From a checkpoint of a small transformer trained on Wikipedia: vocabulary 1204, 6.55M parameters.
Each number is 128 + 32 x the weight over its row's rms, rounded and kept within 0 to 255. Layers, rows and columns count from 0. Numbers have three digits each. The size before them is the row's rms in percent of the matrix's.

# layer 13 MLP down, 192x512, rms 0.0794, rows 0-191, columns 256-319
098:061111104175148137067191142167131143063134145184136071141118153100100208162113118062061100090177103156106087054139133146089145111118138145197174129113178148155115172144142154140170103155144109
095:098181073112097119159125173116180195181142179118164105148169128107128168158082131134114128134171131147105120063053152123120107137121105108089048069122101073182091158190121162155172143075137093
108:143097102123139151070118102146101079096093187230075133113102119080166144144173128180110118129140125153100152062192128116167183062161077078191139084092119126154147148135089078148122138161119139
101:114165159139144134132091135154122072083120137095175121097157136065163099115135112077163149112164084100161159104183114136112130127125127144131136123051120205126140175117176129142074137127149129
098:048123125120130070133072175143117118134137090075090106142113140133131094144106139096166061129147115122070146228103110183134180085113146117105109182118123119156088091141084181107145179110137090
106:102073103150122137062120146179129110032151147151081118119156097111107173110123137150215163218143071115140100142164117084140123129127079147094126135173119144158134128079099067123163136101133074
107:096124141151172105152117122154124136143152066181097071097098138155142187130169119120114143141101089163171102094216126149132116140110124147159136187126168131121197087173155106130131132197115089
090:126065086163142103127108096153102145149177145143125096115114083211111113169140061112124107123085163102148113088146148142158155188147165145097146101144178171137154119112147109175088063138143178
105:164071143150084123082176124115093136167130149138138161104122122168144113136107115104187141092124124132126174128117137113123108139079111112109075146161106105073093093164131168142107092136180149
103:071163156109114112114138113141093104144102166071126131126132143114106133132156098155173150068121133150128108135149120134092124093224122124147150112132144164153121173070079081143173151132152092
099:164072113135094156151099135114086115148163126149151075147047131147109100122128172141096097099114190157135113123101106181055172107171110146078082103101130124135124113148129105123204087170089134
097:095168112143119130180148153092101150091138128108139181125130128096113129133129120165125149140115168087134153141210135113117131146162179082115114057143109089124111189115144137168158120158126087
096:150133175083109136170124074082174087110156131142075123118113109090111086102141140085085118131101125157072056115128141137138139101131157133151169141113144216111111155128118137128177098133112094
100:127157175056128065123155126133061185119052122117081110128102109132138145046136125182130146108120158160152118139134129152064102136096086087124129030120181099136175103108086182102072048176101124
092:137126100092209171166105145127138063161132112136155126156099123072137085126124151151084157146133072153133090142122159088159101094130076127120179102146110145176196129162157112129171141094192097
095:106154144097126127079111100135110102177088102111124136136127102119125176130135087128119141174128103112106122155115115133105126131063125138223167125126144108102106155189121100162069203147159150
089:138131107129118165150053064096148120124088192122128154124089149126135112115142155113145151109101120139089126144154151147137129152114098128178171168124093149138132114144094107112150079183127192
097:147103130100166134151149076120139134186182112138073162082060087128119158113102156112163121134183075074085154181093109118076174135128093191120105110163135126209143157173180144136127115116169131
100:129123106088158130126135100105140156158190137142134159123136157131104156186075135141137204164116132083161144094152146174122076177087128127140113094125186151085153071108149154133071118131137188
098:129167200146162115127140102106130139057090100142126160171095137062171157139162088114114131132099071119171131070151158136099092157103106135153088141105094115101114158204105154128096115160114141
098:084221121121183120130120136166123132088124125180142161102153114117120146158123084171123136116123107113124109150136122168177110098180112114120133131065152121084118126083167042081115083125114097
102:158165158068152121162109139126103085102100182153133142138130097077112123074090193129119124137137164193131125134174164153148057189155160099167031183127130160137102116118144171124123085114125085
105:209108106139188077100141132106103079100118143070121126085123121118151122162161117120069159181109123118186103116146101076165211142117122150114173111174114136157153139116126094089054106180058169
100:068080084174090124141158061146135049113103122159079157141117130135145134109204152108104129125153133165154126113147074164125100109112171093076106098091110105148096080140182127142141055108166102
099:103179153114129108099118106151151108092081104114131142147105086141147130114130143137127110095157146132128102135177136082184123127111114124072146119038125178114108093144125166127120171078122150
099:107128090029178184160064180158074135110147162103148129138108144156148175148110164186151152180115118101154160084147104129132109181141090106135090213141118158071163154128134132103125116134176101
099:124117066140122138127137104175100116129099114102197076159170181111121105181114112049151144132137106143180230094165104163108156106165130096154140100098142203157090136128102153136127156154153097
101:112127140105150079100154090117055157111085146064106105120138130103128119101069142066123119071158145127105173121142156128118114144071189170105146128112079105154091151113162104119148100172126112
101:182132047109120081106200087099118138111085120063152131154121159143108064098093161122148066159097166185180101137174150178108095147175070078136109165134134191111118140136137185111207070117128042
091:081137136076130086149120036176120146164132095120106128140127088213108133073172181111182137166095091123106158187136139066140129145116078138171072117075169128090099161111147158118169176130111151
092:109180149127103098108082186066129070108067208153116104105139115075109170074141176114107100064173154090106090086158144146089061149166160180071168130169120084067148129120120134149143171162099125
100:173134091085134130118080160127147097091094127082156137143137127087117147169148134163095169124174108136155184127135122116140122161131150113105184078161155102173129149133099120147139123070174157
101:157117130152176140127154090103210114161137172143161148075100149096098156098091179209132127112102080126171093093116055101148089159149125085145133155089149154119144134123066147150158110143163127
141:175183154112129142108068097143157126104154131088157164146098079167106137138139091162160143171205147168142112140130090126126176086141081135121155138155164115163181079145105077153116133120234157
094:125141121143200160070135127181125117085126108165128139138111095073143126108126165139127115120107128124069102072138145085103070128103168088133186158116162165215144117151132081083117098186110136
094:191155135146127088168134100129101143108118131129088118078142152134158160160157110096129147057105107101081167185128098120104156157126153130132174112127127145145121151084093120141118075114144104
096:126140128123152128098094207160148110118197129114071134113179156072119078146130087119141071099121163122155149126154124142086163171136115118125102152103184119114154109142172142153124187140099221
094:105088172133128112166160134078141210152111179104106117125149138066072139142086155118096110122130110111167144149149140128102111125139076117204162088095202084156147130101170126160135141135143108
093:204065114127137131104138140106141137160103205123160124161125104169139129141155131084070127113172130118167127104122146165122142111136080127040135109153119133091113187130123080082126144100144042
094:122127149100141157183094134110106141120115119053144129167185114115094136138115115142183130129150119083088140138130092086143164155176127134104095127141096167169132128074148149130134106059200145
098:163160121124111135100151122101133095118128137118129137104111088100090111135140147147096139140229195118110132120117114090156137097105130102109142154159099103148124119128177068116149099083156104
109:140104068111085174105107160110085127139128143166120111099143214125116176147099134117190146160121114141114088163098130167131182181064116136044116114190137113086173110104078170155069109143127111
098:136106124121139086218112125090149126054167079087131137116120160162116144131121136104176187156191181127077174102099198123097130137136085124150106165173094143114104171160151063131076156100169153
094:122123155073114185126095077162058136086145142083087145139164101137152108117098069114160124140124094125115188161120136096114117140157195150129143134103089127075124132114164130182145119157116123
099:177173180135107154072074145131058025086080130109166105192160103148112164105185143112088125126155086132120177089130072127135108167096085110114140121181137083146109156161164156142069172133133157
094:207113089163101079125191187090046143143137130105117155097194172128113128140152129091102115116158158142124196190177173108108131121074095123077184143122125117115134128123155128156121114156065169
107:108092152178099122118121108185123165150156127169125138132153085100128088123181101114078112186104122130168142181122153162113151132114121150122184162126124086055137132092141104155152109072090109
106:107091152185119136135157144126058213107147053107155080085148109101146110152152177106174183136115116139152181146166133094140121132162116130130105098124136131141172136105163132116158151148133110
098:200161156100137090118148134104089113191137132140093103136131135107118115095178108051203130134190172073149154076227159078076184194145144120142109154123136107102180143087160180098115153152054095
099:106099130135121150146130102141142080145131154158146073120143053154086163137117117101086099115093164160161085087117169120137136077104051133096142147142111114149180116147147120105133170093112122
109:081183141068136102135097092121173150124095129140180190124083114096144121089121087138105170125165137093160124083149072152111123144093110119114166097056153128136129136183133178089156158160148074
103:170156127108156124092115136150121167160147039141115116184108135168073151107089177106168119125137107123161143111101127137128135164100186153169138116089111108187159110119158125083182108189140086
098:135125147141112115156158050090112157129140162143152117154145120034102100156093071115167088126146088135129113153096178202140110153190088094150097148122139118143093130170134154142141126133109168
094:111156107199147095115138140128108127083115148174125119116106157137103166152083084152105158138118108119129113143155166113113134169185141134138169102110141135166082087106167163166152156167143131
095:093063102189108145099104097119110109141127170118143079138170155130143142166170084108086081157098126169156151124108070102100125179131153128133130100117129106143176142109099180113153180126139116
092:088159117104077123214115114166152143075146158108103184172146135078091140151087108073104132199142109100075161153165193151090176145144143129171160146171173122110104137166086090122127121157175137
094:107109050114114199159080106062113090122106172177177103126139115131144115152127154130113108086096223166144151147072134141165110104185160123113087176145107159173118154136204068135127114135089136
102:087099063131080154085118122100108122146136119170118087075192179141091110148162170092176106141140090111107139129117200174138051137116149108109172144145118117083128179112160094120128155143060072
098:103135072144102074144131079132142158075132127127156170124139112132093149131110153105191133114201122112099140102115155112138133174121127182192151123077096146119124099167154144174112117194103088
103:122087119127166117123116069095115176208137104109169125135153084151119148119152167108104141151166102118142120135158124137151082082125122154133206090148144096107114178163140086122148074122132145
096:126151189157139126154163105121199106145105043101160090173065100149143083159119131094148107173098126105094096173122116129132170179214114135116047046122107126069095158132145107150123143132115085
098:107139177150169068103128139138153151141144083127065132179153181083139170216114056115074208102103137119140110135138100163132124140106084113130104083143227129157106130123114093173101079119164161
101:162124139143184196090083164147081159141191126107149154109109152121142150042093145073076163123133146146079126080096132130104063098132123144124121096094091080183138123136154135159155171190171103
094:114076090144098074119096158133109131150122108141175105057096133150158104142123156034099190114122110126091138132095136077117138107129142147159080180117122118137119151188088087150136146133078093
084:103159131096051147092090101107120085166168198136151158145124093183118101121166113074125105144160162163190139120123119116127149140109071101131164126151157095152134118127156143170194125097129091
099:124176133112142108166165074137070115105114086167164103143095079172119212140140161054156148110140162152097169131141082163177179123108119146167111101114100193185169152115127123137080108133078144
099:119131125106115167151095118148112116093065138128122117087161105145134142076109123083141078099094054181107191095172145155110103163075117158115151151104127159153101168162115110108174143128152102
104:132139119065066156107156148139191181136120118071077094153103089150140079144087116128103099146152149133051170155133136119192124140058171117138129114142072110144062148167144135173128182107095064
101:136116180124165118054171117141162113206051103122124165125134139099095115132120065155174124091180097078193168120133134068143160065092147112137127169183072091063108139106152057137136155147116124
101:141125160123113126150141180123155175165168095110150141107144091059141142168191137141122063105132168076097164189070162083122164103103174114128107120100119074119096077135117194141106155188210158
107:180200098139109061169186084134144143056113121126117147077109152114095133171114166132134111109130141139141105140147175148136115134134121182097146114122059123123135164180160128191130150110142146
104:085185083105168139140107105084181133072085178090175102206163087143105178084174109055085146128147129198127141167179100149111113152107107155116141098140132153131122185172169104153123123076144147
100:088214135210095180124121098121113143135104145161121173065122076090123116140106073096160126136151096093098209162156105133104151121183106136100224119136144124155130131152116114143124150159092131
097:113126142121152128101131106134160127079027087170141089104092085184122113129167167130161165160148158098142065077070144100109090182158128164106119102086133180154076098114141167097135181151114146
092:143097049146123114114140171127074141139114153144126151137088138152169128083206149116057141093075111169147110118083067096180063123117169092074101082146136094132100146105180154153126149110105088
095:076202155152189115127189078135155167142196093157167103130117133161105114080082119148131131168099170159172188116135149155105124110103140172102123142092144118159135149124154153137096105142115080
101:092150084177127041128129203105138139168161125117135130149166166105128127100113119212063074131051131100153097174147126129121125109150134125105092066127161111111083050145142129134139142113092132
096:130089095173083109138131091141155097097124116120118143115167147080136119145164090133133070119121046095136130080070189123153180123159111133166099146149150202204121170130092125097090109133110151
097:103179169077132106140124083092160120097077152161133107127071128073134101150103116138147129154134122084110128131096111097128192096146128095113170126103095162096062137120160104117166143086094113
094:099083119108185111103197136082125163149160144086097188110125202143140101106137147135115134111174185124170071122077158110135142160091205098147089124159169096059152064115131082133118097124142075
091:170127114139128180123120120148123174130115088125117144098140097216117098122135178135096188196114152059094122151194115177141075134212198114123138140154107093133180079098169106164144126100129175
102:172174095103193162170197057109145152120143119151102166156098054129130129103132145108155096150126140107140062146112146140083104070103080208128135082106072179165137219153142092173115149161153108
107:202127170106137154150122137159147121121141155086108123140131080155127109166095126130070180136169144099141104166144122113157061114131126158043129097128126165099161154123107110045140152106108105
093:066090124161125104105077102074130112089215086153101102124136176122140133123120176126103150080142105122128063091115164159164109094152178128128091119110085132107089072176167101080115113122162083
098:115102082126128159105083175165135134161118112120148110113028168108166151135025155121128110143115092196066145121111108092150104109121091109118197134130113143115125167114116125102083150167133101
096:112151129101068137074150086079132112118071113169056116151140117123128132109159096108125083161137150141126154109149187121172091099114122115127172099098109127110148075146172115208098101067156152
104:146107132131127084101097138112111095156125097108122156156104156095141155202112103147137173083079090136125165162144144090104117151190089038135116085102111142155137101176134158161112165113122113
107:115145132096092108108074155151126168126100196084151147128160164133201139091117047144131154114108129108077106097108139098110122073126098106090126110131081158130151149114159149141107123124124104
096:098153153130111121142166103120121180144193117103148105046094155112117086118194117136129152152136184105153108113156118101101126106095152182146122151124156133083173134113140145130135176154114191
113:119122153171141078111128181133108145138128121196109129107147150094139131112127090129165145070128116095075135123160187110146084123171169215124143140108147114126082158127120161159149086148068116
104:115126114134101115154138190132130109110113092134127125137152079140063141120104104149106108158129106094085153170165130150157120140131098092150166055145179173108136111140068104074111195112134113
102:140155161127136188149120148131141109138148151091121100074167080167191140121110106146075087095109130147126109119181125155077079123135126132147126156138106176124095160159149131134130073133129168
104:096085123134125170104095077145101097155146137158140088125130116206135152185168155176081097153141157126107072101131157171152207150140108108152096141153091080141125099125108132091156131109125161
097:155192068149124099157157085063069125174070134139190105086133147076108100107174154107123120150111117105180116147122121097112149159096133113100059129162088162170117113134142191087112103142164086
102:077134175118084123104118157125138123117103162138142064145121094138135155103072117193144131101188154185109117141108112119142150173157171151127174156144117148127125124114046120145189171183183122
100:111137149090131105142145175103101110103083100124072142111081170110109115107109154117091148159113075137104077119136072153119126148103115179103119182119093159103131134149160156135167117153130118
102:155135098127078154157122103054128095119136075113115066143128180102115131075168156102091125151074125149096170030099120116155097037105130140180131116109125180127141072119124117106147140112102169
098:099148175105107116134128154120139138119129099149201169086093119132131053117116146099169136128124124118082091103148100158172076101105090113079102151109189133130107137102160121193101171135143153
170:150137125161093151111133144144064101088146143150096083146137110138004189086142103155164190128171132177185141173129084100132101125099095143140159159116164155116160132094081078187151197065160160
096:145138096153180108129145133124128120117172116160141123093116116121138215089127114154110120100147091103109114071157083121154134120134152100101102121149090150182163138125125148106133083124201075
097:118126127142180140119137088163111126132140154162160095108102116098169127132133173115094101071089131166107123123125135114131086107077129127082108104180108173088062090129148126106115142239142178
095:114156107090088084127080108149134110113064134157101060135131173105121096179170148153147116151135142161120128098103110124094095138177142170121125185161102114120115155147116135152145188088156162
096:151096191146135188163161086122155161085133165107061082137115160137109179123141075157199156159120166094131098064164147141073101187172116156122095102201114124129142096104134148122109098120188154
098:177151169088131119117079105119084121130135096171114110141140090115121168116107058094150195154124118073194073124069086111095109130121234115099106144124083112079152168167102159147137064100135101
100:154174087103084162144084112129115138153155103129096104112174099135138136166127087132104073128115084120131140153130123163120147045132218171125123128176135146102128162159168160140062102130161125
094:139124163089173129164103104126119172174126180085143147138129103120081115137138103153124145101071100121148146092078168136128134140169167061131164096077192097098201170137195194162137100113160158
103:125137150078148185090151155089123088158145129183086148162144120135134199051140112090125113095150089133106085122129172104182115131091163177153110130098101094101115087165149142136191102167162143
095:126178123097156105057151081086134183164132093152160128129144144173163112152095107119148171181137181200139118082059067147184132148105131132192113165106113138104124124138118162114090184141120163
106:109146127145164163140095127120126096099117128159186132128162040161128104167162167179085156089144166059084155078209136109177060071158148148153124159145104113144141138150149124102133147096152119
096:165072130067123116196130132075147125107156117084153135237099090114137112177156103111169125137126139145150126126143148053157106109124081158126110146148137073113132133148156114145183172155149125
099:062142049124107106192068114120173110133129164085136073159141155130130113210129148140105162095139082098133158128144045114159124139125096191127096087122120061133110136164084140131095200103166131
094:131140110154138151168198145182144094149136126143155071112091126130083091137144108116048130139161092166125116143151051173142148123208116144106124112131118170108133146100109111124152142097110134
089:138148170121101203141143102118156136072118113168097161171127155105146171176079134121190129137097117082104119115082138188026150106116145027107072147186148049123137137131080083114115119146157095
158:108128145131162158159170175113131148159107118098125166127064167119063081124124125122131077125191113096080131129175196160105126154189090117100134095095131104136047148151166183104130152182128165
102:158134138081102127128102185135169179171182132104107151127175151131059107128070121103105126048181092141199081140135125086104110108132134121093167083166137125102158090066141123151137119117115128
100:146109121183133171105136153110181173128143124126086169112068110122125087110091109104088144107142126115112113112071120128138178164161085130078163131120195126082127176099095125181135080165133095
094:119165134166179123054129063151140103173136188098169144113148099167116154154177136162107104121159144060144136124139129132177124106109153105141152182113112154068140093164147124151116159148120132
100:141129130123129147179127112121110094144124162164089123166121158137118160092121112132101098120143157113147197142145146122111194055113151120095152135090159121157149109196161131137092132150166094
096:126134157153122163099136144104120116145131163145111092115127127145134146144145159156128096167133124144130143122120129125134093027112197076078137176105147109116085171111154148089089086170136130
095:199139100124093163188172149133109123170089154173116145116132148137108132125106123099102148127135143120123213193165186173157112132133092081110110109127189073121067133105132140135109145114133151
101:096068083148084166131080097130098084144168114120120139191095101088116048140105132149113125112122136144170075172117121078103119155136128132097129097160174165116153135124078141123113117156128160
094:092115064112097101132182099135172145104124061162141121155176109134132138155167097183089129161110128111144143126129105123142049089156173138113126153139124102117173075135139131135136139114077103
098:118133094079082139044151176084113073206166134077092101168105114154136117112113106130188117122164127108121131107129125078168103184141159139111179131114087114101131125186122092136089100098126094
094:150132145157128135200125140127111124118195157073138162147193148137131117144129141080135162127033103133173162152129142132146196140080128122162123059062156148153093178098100162085097171120133152
096:121122123105142129161193062090128125160151150085128058128107148148124117145137077164136120078069106189142094188122106165142116106075148159087093107127207161155134117151137098092124059113108112
091:086158136110102135166181116141132103101096141122098202105080139095118083100151112103120116130126126139115101142108195165107161063143144143102121128160170070160100136128147177090115135135116095
103:079137101147134077072084143181173148157145072148183150064137089112143133198163143171147128104149140129074089147167102154143108170128112134116073160102075096128119128175185162182108189155124108
105:119130118119100173138146107102154103143096158175097164119123160105154132111172124152145151141138099119102170088170104111133124130158107169132108110103114132080105053099161139090119088112168108
095:078106070162119122143105137102131185077132059146135170166139148153104124092127190121108099168151141103166177107147144106129126147141103111126184121148115216182096138101094140123144148147151119
106:118129140217111100127060122135096106086057172130125150190182065083092172129189151090116165090085092183160090193103102127175121096112193155067137144158136104105112106087107166126167150123137121
098:065182088116111104119075177152186056123104124134125097158124111178122138104158084143118084095114197146155124122145128154198107164086128109097121162131069110095074163191127142170088147130104086
096:084145082131133129111088113071077093124147141077150102150098162137143195158179100154159185133108173100212097149112114082117151166116156133106133108227073124122084110125164093109184117112151133
102:135127117149183157106075119101132141190096191063193119097106161176102087082137128124087137169191138126113134139147147174074151111175154117166141111134120104085083136152191169138157168141139134
107:162127152127148098168132130124142171138147093169143119169054111111138126193152055164146109148115144100135091110170140135127171060118126126110065087170122141099093132136191175115168082069084083
091:107107104164116130129164105104173136138159175191124120150120070136113073144113054160165114145107092134168144153103111125133138163144154135159104186105084144104141146078110122149067151138161159
099:157158115168139084090102161117140132103090142104155146123087130161125140157137129206094154073167116164109104143161131077132119139141117100150164167139137071156094105091096102154110171103122115
101:099079122148191128146153063181094158172172108134134141112138195119135111123136183153138150133144152116117115105042133141214118101123120079165166115106134073103101138142147156134087139166126111
094:147123127184142095155158114105164053111160111061161058184149082124138167201114097085128141036083146116118146119165057068140072102176162170138063195152113167127135128087150163079147145104150093
096:145117181118155140167113073140125158172138126142141097126175109105121066185148125159137120154136123169106112021074170113170115108148124142136150172150070133092140129201082135142172174128086240
095:113124121089132119151170137124103211103093132136098100172143111124103144155120084136143021129135156173151100116180157162147076139116154089098137153136109170102106132169159181109059091172130118
092:151129108135131158101123085115136154127142093111070130096134072111116117107130209106113101146111088069085092160107128148160109140165107154075120074167104130097145129174116152100127103154133111
103:092101161118200100101131164155158124090086050100141114119109114151112116108151142173180092109154169106158126105143145160132190162082146094136059149138139178158195094075140106079121134095158098
088:143103095074134146190122106137138204144150061096146135064120159172107106106106153157122094117124127112132139118133182098178162146135125121129183087082153144113159112090092188181100103146103184
102:122161139193154166181105081133136131130171112099144170099177123094124082212115138076128081073167173114129106128114165189088177071096122101116093106165146165105082113144176129102153138137129118
096:128154116179099195091121077137141093100155145142141154112112126108114108091062104131119124207131121147147123066162128138159076111106116127115157120126101147089186158104119108150117152149134147
099:151084156117126074077158093101137136101099110160134145120147154117130155089099088138143164196130173110190115084090144130147120167119163054131131162134155140156160121111129142104117136149111147
097:172158161133112104152127084111172177138124141134120139198116068119140131092083127055121093111120142170094155140105189174116092167091136074102143121148183149157110160127132179138120148117127073
097:174168119113126145071141078100112138113185138134143140143158118086116120127143137144117145080130156109176144187162061059158084111114125134154111132119186151134113205148096160099113134119144153
091:204116155089101078113162151143065141179151197068182135096107138116159150108118113117199132150132153171140102172100149118144126081095094131131152158151122145093142131123141113153045112078073093
101:166145133020171162113110128116124134095128188100099033131109108097101166072114153130121116068126204151114109116188112075122142085117163118110109110085125077167101098143110148115142084137098144
102:117140148115078079132190080141077113073165078170111107175097141132117131135104100147150175136138141159151081088109152076134048079081133102089064181101147195119123169147135126181108132109068123
103:119148132149117069156118089121116117144130156128137014115104099120120067185104101122113144144099163105132101088117150174180101145136114136137189132084153171211113152152097145177151108134092193
097:126132148116130120157115160085154141153105129200144153118105135127164141117139164140147187104119159108172138132164189134148146113141105128148093145135105076152117106051181184080072096138148137
095:141110143111200113100120110160134062197040140125132122135148143092109112167097104082180113067128112122139143175197139145146099086093183139130090136133141136114158149101169142120162127140165096
094:114138149142038139160138152113142134124155165066105116100131125140091153135105193128109120125171162195112086183155141170135111137121156182116128163151118126119126180112159142190153129109096123
099:139133101167176100130175097086099182126158152121112122153128105114081163154090122112166142161113185095118137171125115126103046110126115111101152109099098132105127159153117182093119127149148132
096:104172238076119136097142129157181142076115121131084085174086143177127117134138153157115156073115136106138121066156058075087164169097125101119173194123096119098166104122149133091173130127075106
099:163097145098045102143173082095107226119174138079139167140177140072122073122066086132072095158107132134125119125180176076174057078158151059139124110175167102131153107091146138135119118113085110
098:120140053144147124110157158109186127125125133127140112149152082115116080183091141101149153148202067138145165049145107128114129164153134086084134089077126100130070168129085160106148141144147108
109:086083132119112157158133133113136183052162161069136157142197171106111148139169166105103123145138164139093151134143118101145217153157135123106139110125142154156093129070137063171135162145145132
095:180103093159150143163163061102182140130092109071100108152072073223125120164168126145117124172122115146131141117132108126152102085113187078128115132144177162115143174143095108122136163173116111
102:123142095095137136144135089188138130098114138124113112057090125110137139102125121122115117144123095155124169113217160155128119087050190081122129148153139118132089114113128064114104130110109169
099:142080161173129103099149193110123167110068187148124150144141099100126134087130109123109170049148185144119115113101127149103136126188131059180166106158119098085179141131143059106103127159134180
106:142117133109173214105121137159072129130071152127056124140082126104085132106144153132074105078093107103113215137092131144146131076125170113143154111149140105130083116144122121125171125101155137
098:213131147125135172095177133099074066148093111078157121115072146136114163150123179096094077094123134165139042143151144201069175091136143098155105108165173157157079130112149159094161130183113133
096:125129190107117084059161167147171120195188153164123106127100158173122106104091129117118107122117171114120163125192082078133127173155128086125134165111120109122161127100129149100139159126117139
093:174151098135087110120111154147097134091152046123068124065126170120109119130108110088134092098120122092092156163131089127163118080136109166088075157163155118107189160126114081115092159101091078
093:116157073122085083122105093141162148138169153196163142131094187130146133126201121148175081081134146110115167139104138173137097111179102127134077115127107112156084122186153111085095094194108154
093:129115140168096132149156101114090128110149128088204138086161146131126086142096153102176176183068111167096080170088107162125112169123147173157119139152043115140069054150145118150089123198070102
103:112094156153116179137118115136105187158063064139101148119147162157144076177108136181190112126180162129138102129095115175156116155104151113161152203138201098106137070117108122143115170160104112
105:092149166138162114137102114075139136120116120160148101121057120113120139106100097131119153100117082153112145107129147121092167161105108090108108125077165039123136138134102129119194089125115163
089:126148117135059076117100162091146105148105104055128128103172168151040127182113132091144086129132110093109091077099177107143135150145105192088143157155098121157118185095138184141146131100071052
157:156106159122087148117110189134108134139135155112146092137139129084230132091132120128106181162091093162101099123096123110161075121120132154181157180159167153136170094093072088142139106109137108
099:204133119096135100097101123147116151128119107138104124121091127216120167072162111155112162187153107162097078112127137120072127123116129094153181051069159137129115136138129096151086131199145137
095:140096166148106170150136133107157101093157166143128105129124161058118129149133101206115120157129145152113132120167111159127117117124142163116099134130112156109118126108100076173170112133146132
105:175092096107169089102089067171155099114093127086157116176132114124113122111101121116128133132108160129164108124106181116108151159077100130086168097095149166104175181125076173144119122076136108
092:102113088121072119105160118111114113156119140207219066152174096169106131159092096120134082184100143081059132125186058193114179083120089092124140085082154116124129149159093143112130179096135137
094:111097147189145160182157110188108112112124110128174095069158124094119167098120121180172090184143055101111155138181134162148129155162157168067143112156179147115115097065152126169112171133087136
102:120128150155112143110145148138140139087111086168136141092072132082155097193150064120134124087200135147180085085170069117143180138230056092137202112124147171143088150116120168109120126154088148
098:092114130087158069098125088162117096136155124106137130165059143127091100096146118199177081079106156079124149164097143140095151135135117130125151125132078157124154078154172094144144102132102086
101:092094145098158120119125099176085150170120149132068185091094105147109130045123193148101137144119134110098132100161106167117135137121156109120107142151096105130145179142137120149108076155100105
099:149149113158116102069156083167112134142206042141092139193110150147230106094120125139115106217107110111111134096130148113141151152134107132082126155132135105129191155119147155130136106117111120
097:115173157180098091134083077126189181086101122117101106135152102114149145139227135161143141163163114096159155182109128155094154128137105158064122156133132126172101145121159105115068098158163170
097:128151135164143091108151136118166133108088124127174119165142139178154112134138123148095088098107115158146118121176074080159131161074164090126102209111112171086086165112125121097118076093156129
101:164107112133134177113198165159139138082115140157163133127114162140141136107112122130068122112107091123163115127088106109109100121140083142121133148148141126160147119149126094100070095110141127
101:095207138118164144218113138071167215122151189132125142089095123162161109110139165097113129119097121189066126218110110140167189133028181120139109152135127130110113070119148122137089086088134086
093:119122140165128071176156146086115065128120083185116142082151156121152131109110153178128173117161161119098059184172201120119122147024158128096134058091152096121113168169138136111085168140147099
090:152121160124098097034087101121209171133140143107111142129137147116150071085150125123135151072131161090154097106126136139114092179149136088128106087086112158125067118128168116108162139121136089
098:115143182106142149130159112087120206144131114143148075156109120140159117137058136139133128144062118111089130145109107134134115140042123118146124141163106104127121159111123110113146126125073120
095:091138118136139134123097122174117135167136157159103081136156121175111151143122105064164123171099133113154118048120137151140123177158075105100125149172172123135138174146205157182063158150068127
089:141083136170138153128165146160145084136192125128087079080123125104173111108136126157088140105147106089121112191105083144168174171213109186056111067194161095095168145075087147106179107102154106
101:199127074115166095115088133122110134131152088158085113099092122149117110155126105151088119184142154179130108172090123146145183077142152141188093153155108139140117132162160128118116158189084149